python train.py --n_layer=14 --positions="rope" --tie_embeddings=false --init_std_up=0.0501 --steps=10322
Each number is 128 + 24 x the weight over its row's rms, rounded and kept within 0 to 255. Layers, rows and columns count from 0. Numbers have three digits each. The size before them is the row's rms in percent of the matrix's.

# down: layer 9 MLP down (transposed), 960x160, rms 0.115, rows 152-331, columns 0-31
# up: layer 9 MLP up, 960x160, rms 0.144, rows 153-332, columns 0-31
down152 103:153120120128109138118110113091080104121105115118160160112097117104104123160148135115104127153132
up153 111:165166136092160114156149142119117096135118178138139102091200154127110121115154110115142117141142
down153 111:120150117138109088133100134154113150117177103120103115119076131177111064107129153141157115082162
up154 104:138146135121120165133160127133149125144128124124080164140100118132126143129109113168159135093131
down154 113:115185125148188112102120118139158108175138102113111140136120141113085130140127130137144117109141
up155 095:112177128120075160115124119109094104139130073123101119129113142123128139148124118141146125087144
down155 099:175140143111147124140163153139160073142167127133153094126150134115152144123121122144115105140108
up156 102:115107154156122137145170134180166130169165143127120146121139155090160117143116132114106091107125
down156 098:148152143104106123125107151117148132136101119161080111105133148142105085160152130083141124119113
up157 110:110101124135133106109119159119136067133112149159113118123150116136103068133131114144115153076157
down157 110:124118134129123097159117155116135117130168134130132138106083127146126077123112118177129134125111
up158 101:127141137090101175200114146112132128105161139122137124124105119139118148150126146178146108128138
down158 100:137101152103108083110130142144075110117121119122101124128114127144130117158157124188072140167130
up159 079:126119131124147111121150137134119136062155125100105082137133116157142124158144132154124125193156
down159 088:186111115117114124098110167127135154153168086097182103118145159153087152149128132096107108126127
up160 104:157102138130140130115134128148108160128114080125084127139100080118097158135154108095121146153158
down160 097:123134132146162162152115128105113062130113147106123131115124117108117126099145126154131148094101
up161 109:142134147139125171144133115089137151157112129167104134116139127127097171163104111093158119160129
down161 102:149102193115149163120116136154139122096172099114113109108112114159141156161123182178116102099130
up162 105:134146109177093151167098117155092122116214119150127111117125131112146103110103104120138192097146
down162 106:092127104131119079100102115135111091137136125137134136145156156121111113130152078122100124098088
up163 099:119104130115127148120141163155133173117081124129107130142143182116086096127151126096088118135152
down163 098:160109122134128109098148136110120127106122143148122107132094127160104122121124145105128144123155
up164 093:133136157146143123123093147094077132103128167107086133134148100150139117121124163120143126159167
down164 090:088117141169101105135145079144117100149137168141106138083133120108116124114155078131132139106131
up165 098:105100118145129109131111119137141136157127135122095123146134139124136141134156124130112089126104
down165 089:099163143103149139110128116104141114120132122117145151098156152119124149141154125136122117110090
up166 105:125157108091111114153134126109091143147106121098118154162145111099150109109120146112117177122102
down166 101:142141125124138197120104115170101147127138098140107144097125131109095140136123124131143124106144
up167 103:131097125123116103112143149130144108131107138157094123138145129111120127128093115130114098119116
down167 100:146166107127156132129140124126092134157096115139144171149098105124130100129157108124201166123082
up168 104:078134162128131119116131127146110108147156160115112145116092156111053116093101101095154118126144
down168 099:114140134104136158157116113127156146190096094139174082097140117145121132141119161131131134127145
up169 107:155121075126149121141146154119175153131058129116122124096150114112084149120099176133114123140171
down169 113:100135128087121145134115112101090161165115111153115153131120102149123103136118100161166125139118
up170 099:105122124105148082157117151080129126138147162177123113156133201118094128140114093118109146117134
down170 099:130134097113145155094150118116115109124126096109145137166114124155150174113136114112160058147119
up171 093:136098139191145179101117108110163154080128124106124097090110151161167164163126105133135141099095
down171 095:096138126154115106129120128135087111159157144097102142125102097092117180115142182116134135143121
up172 078:133125115124101087113139141146134138100138128129078116113077145119101081104109148153140137090135
down172 084:157143116132115078131130093119131147148169126150083144142139152131112146180203128110104129132097
up173 108:075143146055148127170094076151164159116076101135111141166153126140134154136121135136124110130110
down173 109:101137168118168176073123144132115114179147152156114098133155159181167139171148129143112142120126
up174 095:096138103158080169150124134117113150104109177138149123119133113155162120147125142137095104114182
down174 094:127138217128134126115133138104133139156154109099167093123147095181075133106147120136132120123112
up175 103:095144110170115145134122104134125141159105125101132108118136124103139169171129166134151120131168
down175 100:121143093119149152146139098129098161102140130093135105120077108117101138077157100099149146140102
up176 097:135134183135131142156110115127153111118128143132133153123103120136135087128143112137141118152169
down176 101:135167147097095132150122101093131098150134173133163154107111142110137130124102120131111143123095
up177 103:104138096077126130098140104113146135124121109162130178120120177167125154127105132136150094110114
down177 104:164129166136121124081159120126139079134163139151138101121127111120092118112094106111169160140121
up178 105:089046105133120127121199095083133140146095114120145138135140147122126085155145130113107114147110
down178 113:160139101109130148143107124103094133154128121130121133124137162133165120148080153162162108145122
up179 111:086157144127119145125059082127157097114104139171138116141111139109113176116128130125106093142121
down179 100:125153094148109118127116172075137122102119128112157146140134141135110116111097095120153125113130
up180 080:165128149128159145102127105150125129087132150072114135116109099119124122104119135183091135174129
down180 083:133070142121130114164108123094159145141097137106144128126148124168150098146112158133111132127094
up181 099:126109142136121125109130135142089115151146171096115128131109121085146123129100166108088104180119
down181 093:139149133145115151107118181185116123122172152133120125092075119144128111105149119138150124104127
up182 107:084150149127158118138121127140116126097088140112147140118113165095097132111055119127116126120136
down182 111:134153116119140158159183133159143135164120142129137151077095124146086144111136106156123108130137
up183 089:143106140072087145101132090151142130142086129122049122074109105145136094130110142192121123139155
down183 095:126118148109129098106117108133150129084180148162116085145087112095131109092126121128131147199088
up184 109:146184134145133148152099103122114091139159133151122149099122145092120139173150146163096179135118
down184 103:145125144134119153091109148132124115124127117189136140127151129140110144121155107106131182169138
up185 101:126149111127118127122108097158117109103120124138122127132142133121144137134154145137166145137115
down185 106:148124173101150119143122147143142147116131120141100099071132139099165153182119147157097109141121
up186 098:139142126185079133140113181114143126129130109125094111083111152121136121141131183107080100100106
down186 093:110117077145123129161154127123150119180100161140128153157130125143161074151154093181118125087140
up187 098:090061135119107121132169108133144096139100105113133146138121153106118088147110135138105087084166
down187 099:164112127125090188134131148147084128109101119144110145103123099114127063152141141163138103147127
up188 103:124112115178104104147123135100138137137120122144089118125050144184127109113150151124070141168151
down188 097:122090132122186126108142122108127079089127082113148173138141127126151118120137131159142129158158
up189 102:141107130187134123133114090111135153117141138132117120122094138114112131128133141109140138131130
down189 103:150134111121106111112130136098101127117120118122164111128125113132150086123063147120083144093145
up190 104:096124113130126159137133076122113120070145118184098125091148126155145124135123118172151148108121
down190 100:150083147143086134157130138126162153100099133131140114150121120099126109114154133099130171110100
up191 113:113129159121149126139124118137119180157112107143121114128146166114140171142109153147159112152108
down191 118:153110129132163101105115099134137119136147176158143159147106091146138166121129141114114154133147
up192 097:124090135178146126111130130129131133138179130145137139129143109165098148097117114079126132131178
down192 093:107092092141085178146124145123135140093087115151132140173115116121129102150063121153113119163085
up193 111:130100149159157159118117136147113107092128146174087113102125137162113115142086142113153077119145
down193 110:140136128082109138153125107098156114069149113111137161122145140148174143112099141183123117116128
up194 093:144122119155140118123085129138137122098168131147131167120118125176146110150131135133149108151161
down194 093:139148107121114134145142107113143074114133134099148057170158124103113113101161135143123140135134
up195 104:098148090120162154125167103131113133109114145139111119151110103151092128182102083149117114157148
down195 109:120111109143127123130154118146112147121136147127134145173072107124126121150169143079131111100149
up196 110:093131108128126114151121133130143082082081145131139121135132132134172115137127120110159078143137
down196 102:106148108140152171125141127095091127160133090155096115118133195101170116128125126107084157106169
up197 110:116124092092126119138111099140142099129101138111132085139077116153120127132115096140148109109116
down197 107:147147139126160157117122147111111099125114129130125139130100155144145118147192121093128116111151
up198 104:101126122100096151152147134145129069114169131092107101083123132168157110103092116161144122151152
down198 107:142164119111161138118165130133099102144149125144133104125111115080190129086137115125125168153143
up199 098:142119124110118134101115102140135166155160131121157123146153128119086160131154141111120120129137
down199 094:106144072144143125141141161092095107109147149094165163169130116134099113138134145140140141141150
up200 087:096109155132097123130125177176168126118150140175150104124114155133146121120103094117078098123106
down200 090:156141134148156108122107070100125138143114142126154135102136124124096131136135104160131131114102
up201 085:127105139128104188152127105135132152134151113129125088088125109184115149111111121135088129126164
down201 085:165114135133146100127141122096118102157117119057157120128136111128126108155105126149137112118127
up202 089:101133131173080117155116097121138085160110172125100098084132158103115142134116106118114109085114
down202 094:132136124105134181123158150110177129160129117151116143140126121138141130151179129119130069094114
up203 097:115124129138113158126150123127117152158118107127152118134122119161112109159106117134114108115126
down203 092:140123086134147122199094156095166110104136197133137130163117123094174162183136135123170139123090
up204 114:099080132138122135149161118102135106107104116162152138121087091113139099146133122130124063173133
down204 108:163170137131129126074112108109123147108111086116135087187135133119137143103108084082125102146118
up205 102:104123083118118125137110145162132156128146116114103135138099114113153137138139165119136130150154
down205 104:140156185114146129092128109133117190121052108111139147117181175108128126126103129123169123130121
up206 102:110116162156141092122158140117099073124088087118160104083115126126119152132109142143158152085114
down206 098:146109143151097094149146203160078175116083115118081100152164127162097133148126146117111121134173
up207 105:132143132184176073152133121089149132151124139115128132072120119168134162155122086101159128174099
down207 100:123062131112145133102105141138126105101150158109102095134142137076130149125114176147123151153137
up208 103:125129138139110123102164151110124083154160088105105117114174134133080167137123095138161145100149
down208 111:139164099126101106136125110145134121132119140166117154151144140152116108143159136159118121140124
up209 101:083186085127125128158134113130117141142118086092082150086170155141091147158160110105146116088107
down209 106:140096151153088100154101127119157175127117182116110169121126132138103140116164122156153158112105
up210 087:126118153108117135176085143164162141094125099150078111134125077135124091136110108162151158138129
down210 093:139133108117117111144113142126085100131141138120101135121106144075121154099138103108107145131106
up211 109:125132161125159160140123140118098132155140171148100152122067160166137118129077093161128147095147
down211 104:125129124154165152148115072113120105114163108124100155082091087138117143092137103131137160106173
up212 080:129146144123095121153150174108120134104150135176127111124174128135092156086123123160153121114157
down212 084:151104134088138077134143118114174117134137127135111131126126148133159096139130146107083111097110
up213 103:143159155127139095162125091112166111058141113153137137145126120156202105124109084108158157161125
down213 099:148107086124142152107158123107121138172127138094161106139136155139116129116122106068105130133074
up214 087:103124119150127092146145123127126140122118149129109074120108154143151103123129144119130137133154
down214 087:146129120135103077143104112110118159148118103137086158137179179121092135149095127116160099138091
up215 101:092157105174116148103135116113121095148139139161146123109115146112127135115086189161128148141085
down215 107:158105149110128115163128106113123129145128168134138118146198153139084081158169148160157110109107
up216 083:108154142134134159087141124184107098133105163101108136104154135135137137121088140111151116141135
down216 084:132102116135143113164097090120165098155155090143113123139136109110153124185127152121151175133122
up217 105:134152121132130146076099166146122104182092113130110144109135127148149120129104123160128109133121
down217 095:152115161105170113167186127133096163142164119140141136144118146127137108100135123096120115093088
up218 111:105161134116111123149143107131118142082119136114093115128103123130095112156080123110140129125174
down218 105:076146168135109111160143111162167131108131089132101127115126101109150115141129125157138107142111
up219 073:117164099133108145133155143153059091072138137146131116134147099111123108135105143111165124115125
down219 079:181130152089118095137128100080154160106134105169108135141093158169149149132144115147136175109093
up220 103:141169181129153102112140095118132122140100167116129148144133128118102123155178109157130133118147
down220 096:116086091128142132101124113155151109101093152139126116151117134122128127116148103162139080160120
up221 086:118120150162110136146140147130103154124107142109109131111140105137151146072103155076184111083101
down221 089:134145102098114121122093104158108135140116115154140146135151154084170132153111125094070094148130
up222 075:126180148119134110137070134178112141130136106139126082145124117143113099138125137151101155113154
down222 083:133133125104123102114095108166126132125164155125153153110097131133178135118138132133100135136102
up223 095:118133112144081100126128111132170140126127151187117118083110133100120099132081107108125084091107
down223 088:158127108101131177133172149153114171158101169152103126155127126095133079101118134120085147121165
up224 101:079127111178119139114125149125114083180130135098101112138165127096116131160161168141136120100146
down224 101:101106108110115118177109163103110116188076145131134132114129122135140139120112133137132106152100
up225 084:120211150115102166144128086126126167075124113158087112155141119112135112145097102111134138117129
down225 090:123105147126110127123112123127111128157116117143164124109116159169174105166170206135048163140112
up226 107:101147122134120101121119132108155110101113140129154125139151116150149140165093121100152115119064
down226 101:161137134121129164091114119133142136122174143149123147142140104153078180091085196147129146106110
up227 090:097096136169070109096126099170100150108091126107090141080135148126139136117149145139166165122087
down227 094:153138147147106103135182108128121155100111134123132143121139098128081095126183141137080120134089
up228 089:102120130122122144140134113114145096113111148175151110125135138129123101145101112121110100113102
down228 087:169121123119181113078096136118124104150144105137145123085145086148111152122124122134113083142133
up229 101:143140159137103134139134116085146146126108122100136118120113136093178162082129139111153147107138
down229 096:164135132092103142110135084132153123098154137157171142101148143151157139160139134117145190136144
up230 072:125162119107110141155087157154127149120141118169094117132101088154133097171108126151144143101137
down230 074:149071135118156100134137086099141176130154104155092152139118123106157131108140154145096091164087
up231 100:127126122172116135112073121109150146135120173127136124143128141097168165122146103140117133143146
down231 095:135133144164114128138087125113150098134180151124131158106126115120076171140117111134094074118124
up232 094:094133091147125190087177137130151085104105146108138160119124199138105135146106164134075145133132
down232 104:137092105149118176155128116110124130140141135132107122121155112157121131147121174112115102127111
up233 098:104136153148071133135115131100134167149149124145102133110100099151113112129136157144138100118136
down233 108:120073125147114133107103146124124136124139137150159104117144141142114102133118154153131089117147
up234 102:104109122130100105116176110118069107160126092126121136122160134121155146137155144124120091167165
down234 104:111120115169162167117163095115118127110175122072161081147133147138117089121132108103134107123115
up235 101:155144123116149139155131136131123093155112114139130115161067118103152100067122149146161095099137
down235 101:116115106130140182147080171159124148127118096143135177126140123106089120151101161128130130095143
up236 100:105136064093103150133110132166130139114138120121149144112134144111090126133138091169122139116153
down236 097:149116151143141101121067118127138113130145111110091107143148133143115176162113135135086138170111
up237 108:117139154113107167085136109125130126136139115141141105122186148119127133116054121107146109135175
down237 105:136133152139100109130156129125100120107117143120101149127082154109150121136092129150154127084121
up238 113:137142117141097129136128144090159132135133121126092138133151140109120129156119103138125179068081
down238 114:120128172123134138126119132136138109138147129166099096111143098167130168108070138134134169141095
up239 094:113118129122117117148116140145082114148101148127090185123105116149173135157123121154149133117118
down239 097:121179127147132130146114144103134146145124102129117105131123108079112131086148157110137116108127
up240 110:150134128140149145151137117174112137106110138108131162128078111118158155104094128135171101125131
down240 116:135155146113130122137117123111140122170087093139135097129159075144128127084147144116158126137087
up241 087:147127125093099109132119129102100097132166099114163156125145155117139133129143122136138107121158
down241 088:110135128142125130105140102129112091124133143123149106100123069079131143111111136130094110111116
up242 085:134125099130140115148152138118170151119135105128086105134157159158104142103143124150109115093142
down242 078:149137123148113120127126105089127117122109149105171117093052148093137181185141128137137132140151
up243 111:110087122130156175123133108129125088128123106179131121140139088108111167124140169159191137141147
down243 118:139167111114118165111133099103115105130137125139121129131127076066162133140169104145159126111125
up244 091:136093101129126152178164149144164116098103094136133156143126103130143145154106149169108140131161
down244 090:141155180117115122088082103137108153158131106137126071168123152131136147118118107142138119106063
up245 092:112093111151102135116131153137141158126123125114133167132130125159133105114034142150134105137142
down245 095:126167118130121115130155140092062144109165102103082132144138123119140084118163174127154119137171
up246 094:099132060145144104144144124133112097107126120054086152099130131177132139115138127100145136103126
down246 087:117118117147136125116098115096137142111143156180066131127128126129109170154114136083138148095159
up247 105:093132086135103122118086143094134110135123098141114159116139143154136126125121102133142118135121
down247 106:128108118181127139125143111118131149112159125130182137134130105175104147064132132107173129123135
up248 099:163155161159145089137172116086163110155116095175125107132130126126104160083067146131114128131161
down248 096:117122110127177140104187125110138143106118089103124157138129160091133098082164153117100144121104
up249 102:113129131105114105128132129157135114140124131112112127086107117132191131118133113169138092115130
down249 106:183147147139171139150134144170166124132104141093105149122128115154157131128140131099113147112107
up250 107:122104117138110084172170140129149172198118107090156134139145157113146143162095143137135133078087
down250 106:102129104086098132104090101112074122109132146110077129181137170148134093119131174136133105141169
up251 100:136115148132119116107144120095120145123128133103116101143159125144118134155160102153152103103120
down251 102:107119140154063107140137140110104117090175155087132142124139133116127114136104102105076123112131
up252 102:108121138123117132168159115111114132134090131141125097135135115131109113114111129102142073152092
down252 096:157090090182153152112103129100159122152144163123187159158118089152104106119143111123107100089086
up253 106:114091126117087090139160125102117172114088119108121095121145127167148118093119087159158103153099
down253 107:120143084156092125100163142150143098138117125172084162146164105139157167096081149137123100145146
up254 092:123093152110099143128130107115094179132112120133075078149121122157140107102079107116172105147144
down254 089:110157153112137068110170102133182114112078101107114127104115152090114145127161186156167125109096
up255 094:110118162095072095144160141151138101120103142119104086157148127153123117135126070135120167068143
down255 098:120146168121106141169121121139133113150132171114148156066110116126116129147171135115111126158112
up256 106:148104124135092118126111165106142141145133149109119116162134155109152103118084104139106147128087
down256 102:129157118105163151146082084125077108111141090110102190088109096121120120148163179134123132137122
up257 086:133094096177124165117148135207111097101139140129106128110170106103143104122144136132128136163154
down257 085:118108071088139099099105103118154147147134094135107145151126104135089139128152156105120146141120
up258 098:121150153127100097095145091106130154115160137134114107148135159102107137143098119107146101116116
down258 090:138084146122120119068119132125111125106125114123144111168121124151172136156129134107149130124152
up259 095:161128121101163118137084145164139148147148175117113127143142119165095151147091137143090119129137
down259 090:140118112149119137176148125145136142133142105121154094129106117126143140163130149075127121125076
up260 080:133097088163092126141119162154162099113131097157106123149164147146115135099149102111105150108136
down260 081:154167111110113087112113148147137147152146139168151142135087126150155138118153139116127145139075
up261 098:138091119107141120148127123154127121151105128108119113145069137111078133150145133172134109121109
down261 108:128134159114095149150135121145120117136152136095117109126128099118135128144123129109104093113135
up262 077:132118171124143136128140129110159155162090163096127123163154194112130146075089109168125126090137
down262 094:121134135096096166149144144122133091122152103124151141135148138137144119140138135165109150159116
up263 106:124132122152098170133128140138145152149081116063147069119109149123145137118098096145097147126099
down263 099:155098133130136103111153127134137115111094156169121156139149116135114114134124140128115154148151
up264 105:104127151136162099092107137089146099124103102105138167136151117155124105118141130155121101116128
down264 105:154112131134109132108136116089108117078136140101127146112121105147113085139114108141145101142144
up265 101:120132136130136109154134127119157092087109135151122123120129137106150157135071168135128110094134
down265 100:120090136138147119110117124087130147145134129137129109130085131156139124137092145129146142137165
up266 109:091119117157143140131120115155127123126129129093103145138113116176117130157080139137153123131135
down266 110:151120111120170137153121122141140160152101130165160136060156137147111162122148123111093117137142
up267 100:156114113154143131143155152135126129110110077161123157167091129116141126135114133157207124128120
down267 102:146112144137127146116154117116140125148121084117136129104136112148139135106124118109159131110124
up268 104:083115131161160140150105114109154084115131150115121112114129111127100166111130103139092137152128
down268 099:110129129157133123100152121099139109101141115130131139137121116066122177131104133150166134114129
up269 092:121101124189167187156182166131128101141105087147121102165106152102117137089100149138123131121168
down269 096:158162139144150080136112111115094122133110175123145122085133117094118135078148152142138157136131
up270 102:130162138096093115152128136119133157114105124159135120139124088111116159111123114141108101128138
down270 100:152168119139153090127066080139112128151111169125098182124128138148124152148156117135061151127134
up271 102:086112093159155112140126133174089142145136115097134084142134151147115146123137165146111133125118
down271 098:124113150126144135157133134195139138136137140114174132158144098174134158130123160150111148117060
up272 093:076152097114108121120123142153139127125142154122138171103100148115110124156163097164173109137118
down272 101:151163134097128128097124127154169090117117115129162122121093144097130127107144111120128120086085
up273 105:134144140143090143122095112126107103100143113153152148173151125115155162091139173184146122123117
down273 108:111157117176160101184134148117137140112130159087093103112142102138134142064127130125151144145109
up274 095:163128095117113119123130112173170138117145127071111173134157178108118123101131112156155109111141
down274 099:135119146094134163112115114135084152141111152171130146126094085140132114125147118127130109124138
up275 107:152186130108122130130107117097113127085113120158118145105117163147131136107156138119135133158133
down275 107:107123123110139116101153130112096148129110148116071132127126127128140092185121082164130108133131
up276 104:111128134116103126124139123128123138124097129141134139204156148134139137166107127107084104107148
down276 099:123139105105158157109111116157153148115136153136128131126135148123132090094138151142148118109144
up277 109:146165097149095111166156129132143146143101144129114092084141110125159142111120083146153122139105
down277 102:116088128116137132133129124130143121123147128158113152089180115099173149154175140128117107089146
up278 088:088087129118108103113117142102196140166116099134133164141114124118139141099150168152147107132117
down278 089:144152181134114161172153143127162133130109125115128142111127139106115161103131131146103114148105
up279 102:145108132114131122173133125124166095119144149114112088155114174122093142157147133115158129147125
down279 102:119157163151153125093106150158135142118137130117107143116122153160123173182115147138140135102094
up280 101:114155144138129111128159118134163106126129149121105125108095119156136138138088144114125135073111
down280 108:150130143157146110130151131147111148134115102151116114133153129107165163106118097163148154146088
up281 108:113141142127077137098104120122122137132129135147158137130124151142091136175121120137106172095179
down281 100:121144074107146167149152079145141148116115169105142083147130140101136131122142102091176114141137
up282 099:136152140183091097121105131095148162133125147092133126124195111108110154130161101108097151145118
down282 098:095110111188133170117113175146142145135084137129136108127090159109139135129159094149105124096120
up283 103:126117126144154104123094137120101164117133182113139154134123115090101113120135101112114150146115
down283 100:144145101119127158150134154111112129129130131149118143183110129120168114102109139120165133150132
up284 090:177112114149105103156136148144128111138144142088135106149168073169122123138109122153173130139136
down284 098:118148141116105143142141129140121121100150111119138132102113132108107118109118141164100148160120
up285 104:072136131112119148064139095089111091143104078131128121117127113100114168111132137104147157129153
down285 108:127162215115125114159171158157092137140165131115138129114135124136127117084185153135167137149125
up286 102:135138094115101138153156126160114149132147154138151142153119137128128116131122148086152135119181
down286 099:111169127113170129122100150132113125131175108154089103124135154119149152094126113135136161148136
up287 098:130157100126110147124065106140120107147116138103132152143111152140125150131118120174139120119134
down287 105:138121105125091156107093105120152156137097112125139159121124126122130122173119127154153163141167
up288 095:110123152098103154131098141164111139115128156154131138069124143143127143159127111139150147114140
down288 094:131141114124143158096130120100123156106123132146143113173109078116156127115142127080130112125128
up289 117:148154120150145083119110101154157122187102153111120094116156119166124118140099148145111104161137
down289 109:128121128151124148185150119130139120097126155102143122087093139116128152076154112084138106094164
up290 103:105172146130092133177154095111118089111124119110149126116112154141156131096178138138108087155139
down290 100:122125143153104148091101156130152142152129117124132113162157079093154141152105179111132135176083
up291 098:108116172139127079134121108141106133143109132139099152105131118121153152117134118142138102108130
down291 093:160137090125125168116115137147153111147134144145185104151134115143131077118112140118091109094104
up292 083:139102117162117155135133126098128118131123095153149141089187137134134147130116095113138105122109
down292 088:169125169127084116110092137077130140102120181128102192147098126096098119136172150152093098128074
up293 097:109129101162158129098144130150156114155113116096120145129133162097098130116116153148109085124139
down293 105:139140147150106090121152121136117113129125134175111111127150145122095121113130089113109120153116
up294 096:112154148111103135123159101144155112138120145072099137103138115134174156121130125118091126107130
down294 092:114154105080123136114119151153127179106168148107155088121138150138152140117112085117130125148140
up295 104:155136151084103139120108143121120107120134098103109113117123136149137138142146121154170151133097
down295 100:132097136105107099113169134150177123113122131121174116118102102144176085106108099151141170105123
up296 101:106130127133166119127120111144117097161085107103097106142149144111135115149140133173083146132088
down296 101:139112145157147123100153075150127087132116089166159136108128157130138147110112145138132170101133
up297 078:126136174130095113134112101116107098138132141142175111107156133122154132095110126090178132122157
down297 083:153118163167121078132123166106152138169140133165138143122115118121131122152126128149106113165104
up298 080:135133135110123129207144110117149114111136102116091101166088143132127107137094120157130175102146
down298 088:177115135071146107120124159061118116168138141144144129132137151131148133193128142134105107124099
up299 098:128140150135107104133135137149084119105116142141105130095124137139169144109128143119132144111130
down299 105:143116157122118086129121109098112133146155132146159174107139143131093150090114121167148145170162
up300 112:093107150100146109113147135126125111148129161133132149155132145127141116125080131121129172147149
down300 105:139118110120116096183159153126147124102093125125141106092153120142123136102167134118178152135176
up301 082:156117107153089107188168160138164140150106137084117101151142131159168134123070082152140158105166
down301 090:152142162128131092130099091135125117148190106155132166112146123120125134116148141101093147160109
up302 091:119158111124147092114111092123102113119152103134079117139142143144093112152154084134128135139153
down302 092:117122171098124112158163151105173155098140126152137117085111117116126119159108097114137139108117
up303 098:078145146144074077154116105143172156096099153142126126153130162105143142097144091130160135134107
down303 100:104135116108094137156139149175137157151143127124129130185129124141189156096122137108107094153102
up304 104:131069143123124118132142132136082167116125121153125153145144116193116133107110110121169135128083
down304 113:118113129125108144126138114139138133101182179162126101109064166095111137144101127125170147128111
up305 114:116129129157085133129108143116112140124097098119084118114181158110122122111131147102152084160118
down305 112:079161161101152134161131176116121120126096150140145099127119146111104130130117131129150119123125
up306 108:122136113091126131092149077073104160143131160166102102099084139154107171172124100126124126135130
down306 096:099111129121092172132152121116115160159136148120159094096145135113107134127117099114163110122147
up307 105:176128133111106089144108145120165112118098129130088128132108134131121141102091115133126140158108
down307 105:153113158115136144113134107129131113145174087096145137137085103143114152103094168111133160088113
up308 114:100130141131110122157117139100141120106096112170145129122099161125115131119129138141110085141117
down308 111:132111156190133101123130119130125102083100134137123122131113148101104084149130114153123131125157
up309 096:126153104139111092071151105126142115140160129171141126172122089120157125106150133147090111131103
down309 100:168106141091096135197165134119124120129117110163115122109100093141109091107147167134137124110085
up310 092:120129125132119074146136152108119159104091142141137125140160151110113108127109122122104156138142
down310 097:141092104085122185126113089118122164143146165142176138152115103145111120139216108124131160142100
up311 085:100121176167117142098129141112125102156121104108146160116166127140127096097137150078125147150103
down311 099:136129131151120157103127114166122120138139148103104156116091117129103183143095125101168103093122
up312 102:081106094115140137090099125144145120113129114165131139098158145088127127170130125147125101092095
down312 106:141129119117099126115129132117102140104119102171141139138140148128117101113143092125113135151089
up313 114:137147092134110145152102140146135157096142142109068169104112153141139158110170175165109115122138
down313 111:136088082147103142145117140123120107098124145156118114160129124168090139135103130115120125114161
up314 098:121139162120147127156102110157080081126136117141132175104150161100151117109140174155138101134137
down314 099:131103141119130114133165128135074122109130136153144133108099092173145126093135165171125111114172
up315 095:125173150111082129131120115112164157138092089122155131102127148096154126111133138127161097134118
down315 099:135191094124137116083100140118133142132156130142181133188099180120160152097106126102130144123150
up316 101:127104163109103138116126135121119143120122178132122090175169152133122099186092117124170154126140
down316 087:149161106103143113136139115161158156152101065097147136093110075152117125127125101125113117083134
up317 099:132134145110147107133148180139114147158110223132090095139152106088151126149113150104128146132112
down317 094:112125131100100116085162127114154125144175102134148129121102132110110144117111117128148151156161
up318 111:088107163129146133120088122130125096111161122137129163124122173091124119115107158150130082099136
down318 112:138163153153153098132092093133131131107076146122158184098141129114149100117113155135193121103106
up319 108:114117143093148131159161134169146109121086124110118114092117193114169126134071130132133133088149
down319 110:163130111102140149136102130133168111129108151134148126096107138125132122119129129174155110141126
up320 095:147107106145110154140105105099123124121171138167099131136125098115131134115141091142104107147150
down320 091:125080090115147151125151147124128167156103122111129138121133116112137139092103141144135117126186
up321 099:131130136161129116178144119173109112147162173134090115095142155171166142098122088137102156131107
down321 090:127125116094128156085119102095147143093096096151165123107132138140146111096171124114133113152149
up322 100:128149088144154110069124136115103147134140157166111134098168151133080153145123110100140098133140
down322 100:137128099129144105098121109092165166115131133086142128081129118137171096154142131151113153133132
up323 096:127134130120137116061133102086187094133133113134121073114158154132133118148133119124130136127125
down323 097:131113136103065160160160124148096198099168153125124124117174097134120128100092136122086175088155
up324 079:109088125148131163120125109121113128143137156154162155109134156141140162076157143150135122115165
down324 078:170117133144128070166117131098110148140156140133166134099144118126091139128110150119106105131118
up325 103:147102139181088082105100128081129156141182110087125110118168117140090140114105101120148094104128
down325 105:155120152119144122125142117165104123099136132199143115159073160186129136118144156121118122140130
up326 100:126132087132106121117156143131094090130140128106085105097131154132080123116078145096182116149161
down326 104:141146163142144126131122136120088140134141114093067095144166187087139126134116110091140106132133
up327 109:118151118142126136074114097145116161112123120175109129126162152105124117130131079137110118120175
down327 100:145119138145108137118127134120095097122155149106132102134129139074133101098158119160161138122090
up328 092:141123155134136122103145153100128187142124151129129133102123131162122155121127128136110121120128
down328 095:161058119134153100122123079141105122106141127137102142134135184127113146133110138161111144185097
up329 107:129128134106088112127135149132142155139078136143122113145116114106119110110106106144160129112130
down329 110:146128120153140136141121081148096122155112156163133111122110110086165123129106132137144161098081
up330 114:142130100145115092104161101162158080174118131160105114120156159124142090160188129130161142110165
down330 116:140093140114136117153144138162113089132103116135061136164114151129131135132110110146156112139131
up331 110:103120121138178127106142109135115119136129180126097136147141161119118133148161109157149162101099
down331 112:132139139137166128111116094139121101119141133101121124130120149129110089140130114160157102120154
up332 081:100130186139123124127116151131155163131116111103133093168119135141135112120141152140102160147144